From a checkpoint of a small transformer trained on Wikipedia.
Architecture: LayerNorm before each block, no position embeddings, biases, tied embeddings, ALiBi.
Training: a variant of Muon for these matrices, 241M tokens.
Each number is 128 + 24 x the weight over the matrix's rms, rounded and kept within 0 to 255. Layers, rows and columns count from 0. Numbers have three digits each.

# layer 10 MLP down (transposed), 384x128, rms 0.15, rows 51-76, columns 0-127
134105044127118133110140108117087153175138123152140132120175134159133148066144109146123133154130123118160127155121126141087110110134094154134112127097134150087155128154126103121093122157126129141106121149114138126164129138163139109095095114118118162159120165124097088141120139072107116087145109109110150137093174159124133157148069057152123111158104146150119155134164123121161166142141
128109094154114137160109135095120108133139163113125085141114150134165078162126113119137122129144124172131128136118108122156110074097095085131131089130113163143090115130121172149163145077111109107063163155065112107091120146117115120137150150150144097172113142093102129140153096118099163111135143114109200148114120133146124180125121125126170128127170140110108166110157174115149171180102
102129094129140136091124128070100118140141157117135158132114134137116126175182163095125105127125142120137088105173082150115098137149150133151120134149111130131093134156131102126097129167111098096126122142129146186113126118167135145145098114150122133097098164143090104131127144155164149119092121110134140156152116145112160132124123129118125108160122113139132132129105142109092154147102
134092121125154099164134085091143118170141159127131096145106130110165097137138125135127141136141097107096092120110064190196104142152112153170150157129083109148181155130147072140139092134146119161133139130124084118116138143101146116095122158121137088132137114146126119082102110176133178124147104161119095145099127136165124102142118160150055126093121087109161133101138176140141157133115
140179137084170134128125165133129130122103144149113160137120153119104145087077140135143126102152089136132146140127140140170133163120126089123135151133129091117136147125153086134138106127135178136120123125117112155124137156127115132165119098123110124081087139096143095199128120109092092087133122126170136168143106111130117139114110147135107108127147143126122156120105129137084120131157
083093128142103124090130137096080118146133137140086116136129123139119123138146102163131107097109145127137123149138171080140125156173126189106136120104118128102148120136125114114147094092144115134167160163132080100138110128132140140146091155155101140144138114112126154103161107152142172138138123123136107100140135135109171087101114118154153150135169131143109183124101135140051132139159
114140104126120115109140103102139098136140109081141120142108116121120122083157113175140132119119109204120177066113172135142116170158074134113149124123130136116152086159147171130149168127132088145118105122159102139129135136095117101163130145159144173138135112108141131091142147131086126081143138116125109100148135106157143157140119129144074101147131146166096111154120159106111144107139
107105121143105144134148107138121070119149103140117129080123165121157141105112124147159136156132120104107126181127134139142083096141141104165114142102143123120131137125145103142091127170157108128119153137138206122138188132096146136178091111064163089151128130103108131146122158131126128132112097111091150160149109134137168157102125122114081095146142154095116142084080155109152106153168
139131101195180153148109118125110130104131125176178156108130125125137096099139098097159111102150126125125094099104108111167154138127125174194152090147117098159103133111161130126143168131120161134176127117132112119102110126166098152120149104094110125117104145120131130122149124149123118129068143142107080092136125112148126143122114139120101153109127120130168163169081112095123107136127
184100119175143160086118153157119136141075080128127142158160113093073161116112134134160122113134105128138124170097126178096132168102062115124117143170125126137099160144126120129102106135094146123153119061131177145132090083148153115136133156116080082106159113164130126090145112116135115128132110078147146158145145128114193107110114159106113137145114114154159122130163149096130142138151
168101105135126171110061120156144121138123145101130186157112180087122120176090123089123122121137116100089138095107155095139185102099127154078100129089130197170143132069133168119145144132131120094118139162149073182126175107120108136132129148135183136100146097122161158145076104053147156119120125131123134129142123118145098121128101134149098123128136140149093110097125161179151135145148
127105135149115102064159142132150088117132128159155082149154145135130138174128119086108161139087170232090116149132125155075146071107115163105097164136137128056187137131165108113150149164133132098083123121165154163147125094138166147137098110113173115116101127094156129124127113154121099128097122127126144118113137122056087141111138125140142173136147117144143145092156143140114075130103
164129106134143139102127117109066139148155117131126111165148146121165161101119154103089097155127133122155116127118122125115152084146153138174109143174141185166119114119173123127115136116101126134138140139200178111121123125131136159124125120121099108088081148126104168075147110129093147123139107096138147120108130103097119177161126125124130170156143147097110144106105106140105131055099
168157121114114165156117119145038148137108082108088119159127120184162124161136150104135125087131091167190142162137170123175107178098110135103117148083162087095114157143076144092129115129117144150116178128116058122145147128133103104160169103122088111138116174144094165147152106146122130123143097152110137111130127112131137125140107091122130070184143105111096151122124121153094138162132
125141146103117149134127139141125105155139100087122122101096109117110122104163181149122128118110118139145142108161175105130145131152130128135137122120163080124143132135103160145097159115123138104144126118137144123099162120073151116115116122101121131136133146154114122122131131130131138124125149152116141125109184118132130153108117126147113091122139115126118130119137123131149137121085
089152109107106128127134126144123122132085093143142133164179168146120081121109119125138106150120135168122127122175133104122145190111158129139144143129107159100138092120162120137118107150125110154127138106117152140095105145127114116121155134147107113141133106125110132133120116128117122122135172112136138149113110140101158132140148103152141086129121107114095143106136146138120113134118
150146111108129176132160112126088122130125133135106135132146100140139160114059143128143134107146122093136093100136140150140092151084160102163108140118110155157114147127124152109095126134122158147131150135131074118096131172144072153169136116154099107116104160142153141189123142103134108115145125156096142136119100117107140131162103130125148115151124150120117137104101124087103135140156
134147134124116139154107122162125097138154166134134142095112084118124142125105086148125156108149127166119058128137153140156129123133139111121143132148186139070115168113147092119144135137124124087097086112121078167124157112132105150210125099116133130126121167131094123132106113142113146118176107137140092109133121168085143098145094078117140152156116172178097133105115141124152102144164
103095144091119110130164153151081086111144071097115173154127147155121121121143139126145143146147150150136130111090138106131134177129139120116125118112109110142138139079142105113173124144118122132111098111121085082145140119097137123124174175151153145193117136109126131125144073151107148111156122106122141115134130141104102095122177108161121175132134142114112100117107197142132125136148
124145133154143079149101083164151147126103142139128136153118111160113157156126147140147112119111090100109178165058158142121135139146155107139111160147124139133121061124123118146151139112142152152136167127128137082123118123155114083130090129160140092157135113152139122129142109142138111123109111118129123101159149109138115146137168130120155098077132151090119098144138053113124138104130
105086141169121134148173098154101172127108142170165169146117169127109129125077126106115115182121121149154120082110135142111143145128155147123098139115178098131158116146148176109073135149103122113136141165127103113120152139145134174132137091096131147122158129152121100117155104152148110071087087117112129130075135111118155109155141104124057141132118115095116126120129137137142108127134
120104110132098153148061114136097118140123118172151142130113111153155143128148116085131121098128144101132115115086123183155151143117167091161130128177150124092102132105125083137114149154114151142143090112154114115123144172147132124119110117167119139142109134151102102131104092125123132117142127128135096100144127130134101138144188086168163144096070129136136126126113177159124159097151
158132137147157171137128117127064139188130127118103106150110092156085161122094117141108152093151122101125107171122135113138116185134162119070112105142101107089169143116097135139099180166162129127145111123160077105177113161103124110114199082162151128116143116102117136123134130133151116146171133165134115094119149143090121110108147148106164102135105118162139115119103132115140088100129
143142107111158162122102150140129172147163098140098134142133123098097099117143090138138148111122142127149137126071132097101090183148128120166115139138100136130142150091115118108095154107140119115119147139099136122125142120125150140134118111140108116148150096113155145156102126123174070135135145115125129119088125154123117133130092127129123122103146150122126161109140163120161162123123
131158160110107109143127113158103175121125134126128155120154110133146162135116142135133100110111186116089126100137082173154106182126133108150140095136115098126141138097137115122143142111083090153128117099122168135153110109131132149116154091127142137091167112083089091155166129180141116145102116161130131037161136115130092122120151081163106153151143127074133108123139138153158136127128
117123117157101134100116124129137140134158156127116142129127091113135101102113117094131111138112165022135092140168150134146103156147170098093126127189099168135093075125140135136138093124104145145128102133103110131145121160154095122142098183130151120158181121120110128120126144098131138156157130105099143151145165133096143121135179164113118138122121117095127122107137115112150135127136
# layer 10 MLP up, 384x128, rms 0.147, rows 52-76, columns 0-127
108148115144122150181112090137135149087148137150117122119114133139123114136133101125143107133134122107102115122122089112077104146168136128143155113147192137149154162122075160177140119044135148152140140149160107147161117112139099127103145144121170154123095098141121108148117097094088138126101140123168087140144093109174129139138138150128152143144138162137115085138100133125131163130136
170136149097115119117132127153159146140135150163084092148099094127103131120138108212103120124096128148138125170127161111126139139134113123097103124165144125114134114136109134110165146123131127149129122093108115096146083159117093058140141117142149102136157083161135142144104125112117115097145122169116150111140132118158124137137143143127126106109126158128111123147155138129115130124139
140115142091109138131108103124080107147091142110110109114113074149102117123147178112128149106105112141128131065154143141145117178123125126092130109120156128135144125183109171134149207112114123124134124144113148167160150114150100113109125115187206151112178145137106134129129131128131151108132128160097138065105143102096145117123099110102121120117107107096126134107158148199127155101097
103103109142139123125108124102080166151102087107106138123115083121140124144174123149118151139113141112147086132136112099130139140153128117138139116180116132146085118144153169117130133125111143114118122138140087130167128145158162129103166136118156149126131142140130133122160093151154153148146088084133132091145093102150143138115159111110094125152122146134144101124111157106140158138122
159153134143072160150108116100112112121134108116132175108124123121158130123134136139106121142162124116152110083137183097120118105081113113111158170158155124124118131118149124152123134119101075143141108156109185139127134131113132093144132156095137110135139123109119114118132154125113082145152131157138123128127111117124097184165099094200121059147103105118161122085144124158150111120123
137111129140110124109140139143122121131158148164114134153154166141119107152100153127108120148129147144108097130157108139130137095102177141142131154172113144117129158118160105120131133105115146129130144146128152140121112163147122120131126124099133112158098136135135167140120113156128127162090125122145126131125135137104153110138126136130185154117144116123145087129115148159154114111109
088164127126108117145101139183122134115087095116108070093118107117144106173161122096138183095126156131077182106125096187171149141128140142112137113131128125140148184155147112149113131128135191130129105104146104143114126135100110111147117125085084092095096128136149156156141115139111117168129138179167130120149112143099136151134105113173107131097096173127118149161125120123126081151111
119099134100105099150120123103124132146126117125153079136128133151130172105136129174110115120100107143125122187142141078124124105176103135118130111128081174149124085114105105143087105139118103140112112112103129114110100111107133140150164150135147189168137120125129125159144130116169090129120127140107159128116135138119104124143121130143150130134094104162110149152128199146122117123133
157141145147139183145147166175108089118099132132117144123150130128122125088095147132142101118151125168106114144103128089119125136113136088132120097148094121084141098158151147139125101149125157109089099155122102142138154099125111139160126125185158126139100174088111131127100140125156089139117134159093159133112114142121159153110116161147112151160121149115107135118088115136107142108129
110179191088132159121106099134119142098080180111120146108094153126058157143130161085097126087113119149119174105133087116142151053135154109140143113103137145120161116121151084173131119168134124144109136128110098149173124129123127137120126181101167173114140082157116119128096128141153112159136104138145126134110127129136183132105132125125103097182085124159093160162141115139144132139085
124082119119093168200114137156132125122089138088136112151126126160176120064128087177147140073146093109133157095131182116147141160103115101140140154105136148138123118128107142143137115107139112118130131070131109143095144161117155109149151108124141124086149140140113078144096154118097131160160138129145104138180098152120119102147176144140120138112091143107124112099099137134167155145133
143150110120138138120123125138106116133125112126107113115124141125115124198154094132158139128143152137128109145106136130143125115165118062142114155087142067096187129150138128127132117109130125161150139118124116104140124130117116099175125099129135079162110119155065167130140124095122174114157069109102072148126133146141144121136153142138145124184122156121145106158113142123155113148136
104114165120141156091119094157103140156132091129117147151132120174123130176100185118131133117192116122112136123198124128125161143097108101093142097095126107149150116134140165084156126097135167087138142072139111093070120107113083127189186117135102137193082150079098163110148129172093150120178129165136153106094121175169143096108092149118136095163103097072171179137118117126120130021178
149171146141116093148123093086110151147152149091128079148146132154151103127120155094086150142139117160124119153155112133152138110110144124143096136147133143139136113115104122128134120131131137123100103141109144111104135128155156116103155132133101159124142117102124134125159139106133144154142123130128131162149135147143140071167142119114132107180108149112155154180108141098100146080144
160115161141103158169136130159139134129170155123103113123114058139124132161153128143142139135110141152135143116090093164169099086081110124163147126128132126180118161195082135115144133109143143145102105094134134101141139110129155122130102163110124089133088148182121149134093131094130129075152151147118116094105118116127125114144107116152135155086103111156132132137117109111102138135106
145138121137074147129116119149106149086067115115093143123110136153120144089113179090118102157166147126118166115102142155082141123069148120153149132096105143186140133146081159089140124117155105152087106103102141163165111103164123125169095142179154129153146153129133169120136118155080109126124129142129095158124149113116127104149133148112108160117141132139147155090150123136103127112108
075159135130111126120098110105152128144172100132146164130144132125147163117141122146063119127129110081100118163108139117127173117155088095081115127114162116139129130131152145145153126137117121105145132099156150087129137177110130181140162120113165087127127126110093154139158116130150156136154150122140080130115065164109147131127140136104124141123109098126129127178119169161132124116096
125149114150105171163137096143080137130122139099083162138201116116140119129110095131137142094122079160105136091111111103154118104139128152104156094092110108161177168107096123173126151152127112121084125133148117179114117159139115125129104130134096145116117109153124180110106129153108029136139157137114140175144070059127142173111170163140138104103119148157160112118138117128116173150109
143120065102109174139122158160108139121149127095128147123137156108130136120123110104112132112135130129139149115143159132161131108115076119160078119101147106091138185109151106102104108150128161131096088164137108164141156129130139159132165146122130106066105097130119109131104147167117125144118116137091064127106118160123169118110133092183124115123128139134140147125099167135116154126138
127154119086094141121142155110148173121118110151137139124106121156116133115155105129150104138133129137117152149138162096152171165140142155128099133152129093162157073150139101111131138151158098143124083118099129152127173054121141133096159116133089138109167138141082072141129158141097132134121109151134160110114096093120114126106131155137160171109134113130148091142140149101119136103117
111142150136087125100149141116081107111119125141128147145124124105122114097098161103106149103147111130117110152160103111115111152178102163136114142125112112072149149118099120162156157139154131097093122156123159144141187111156118157144105110117170112143125131107139122106177162144156105110144111130149131167162117124151159133114111128127146102124118136063138147152142140081135119096102
116082131120115086111116129125122170108152112100145133157109163133141142113110142140133171128152121127172179165151111105144116132122132142128101127126154137093142116135158090104193149153151186074100126133147119122084132110082101087147137155101109076145139072109071129098121132082146176141161141081115133103085103117161138134074102113138209101116188105096129120118127139135135178136133
113102183117087138130118140106157105108095139106121116132193171126142167142105117161095134155159086099134150091205107098136104131110099155101097137168173142153149129143103145148129113146127131143097123146131116141116119113113124112115140136137162147087165141111152140138116120127087158126099082116135132113131165102146139129100095116173132110111140120121146115155120110143094096156156
112107115105080170156132098119105132129099147200135142149121132184143055105104144096128102111116082115104176148115126142123112144106140111114157145097120147133173148128115136120127149155132083158124117135152168129100127176151123126121121098125138156101104155100149144123123147134131158086101135110130097131155121136161130164122109176120112127125135141141086101138107125126174112099140
154146133061120124174128107139115188104104135139097142129095131139155141100143134142130151080112108125133152171111177135139180130124094122123117116148154104137128111187161120087128135116132099135171132081117132133115119162089129118084096145145171130129120143098148148076139155107157105119132134138127113095184097100169135153100157148111123108136134136143145115123150134092087174104122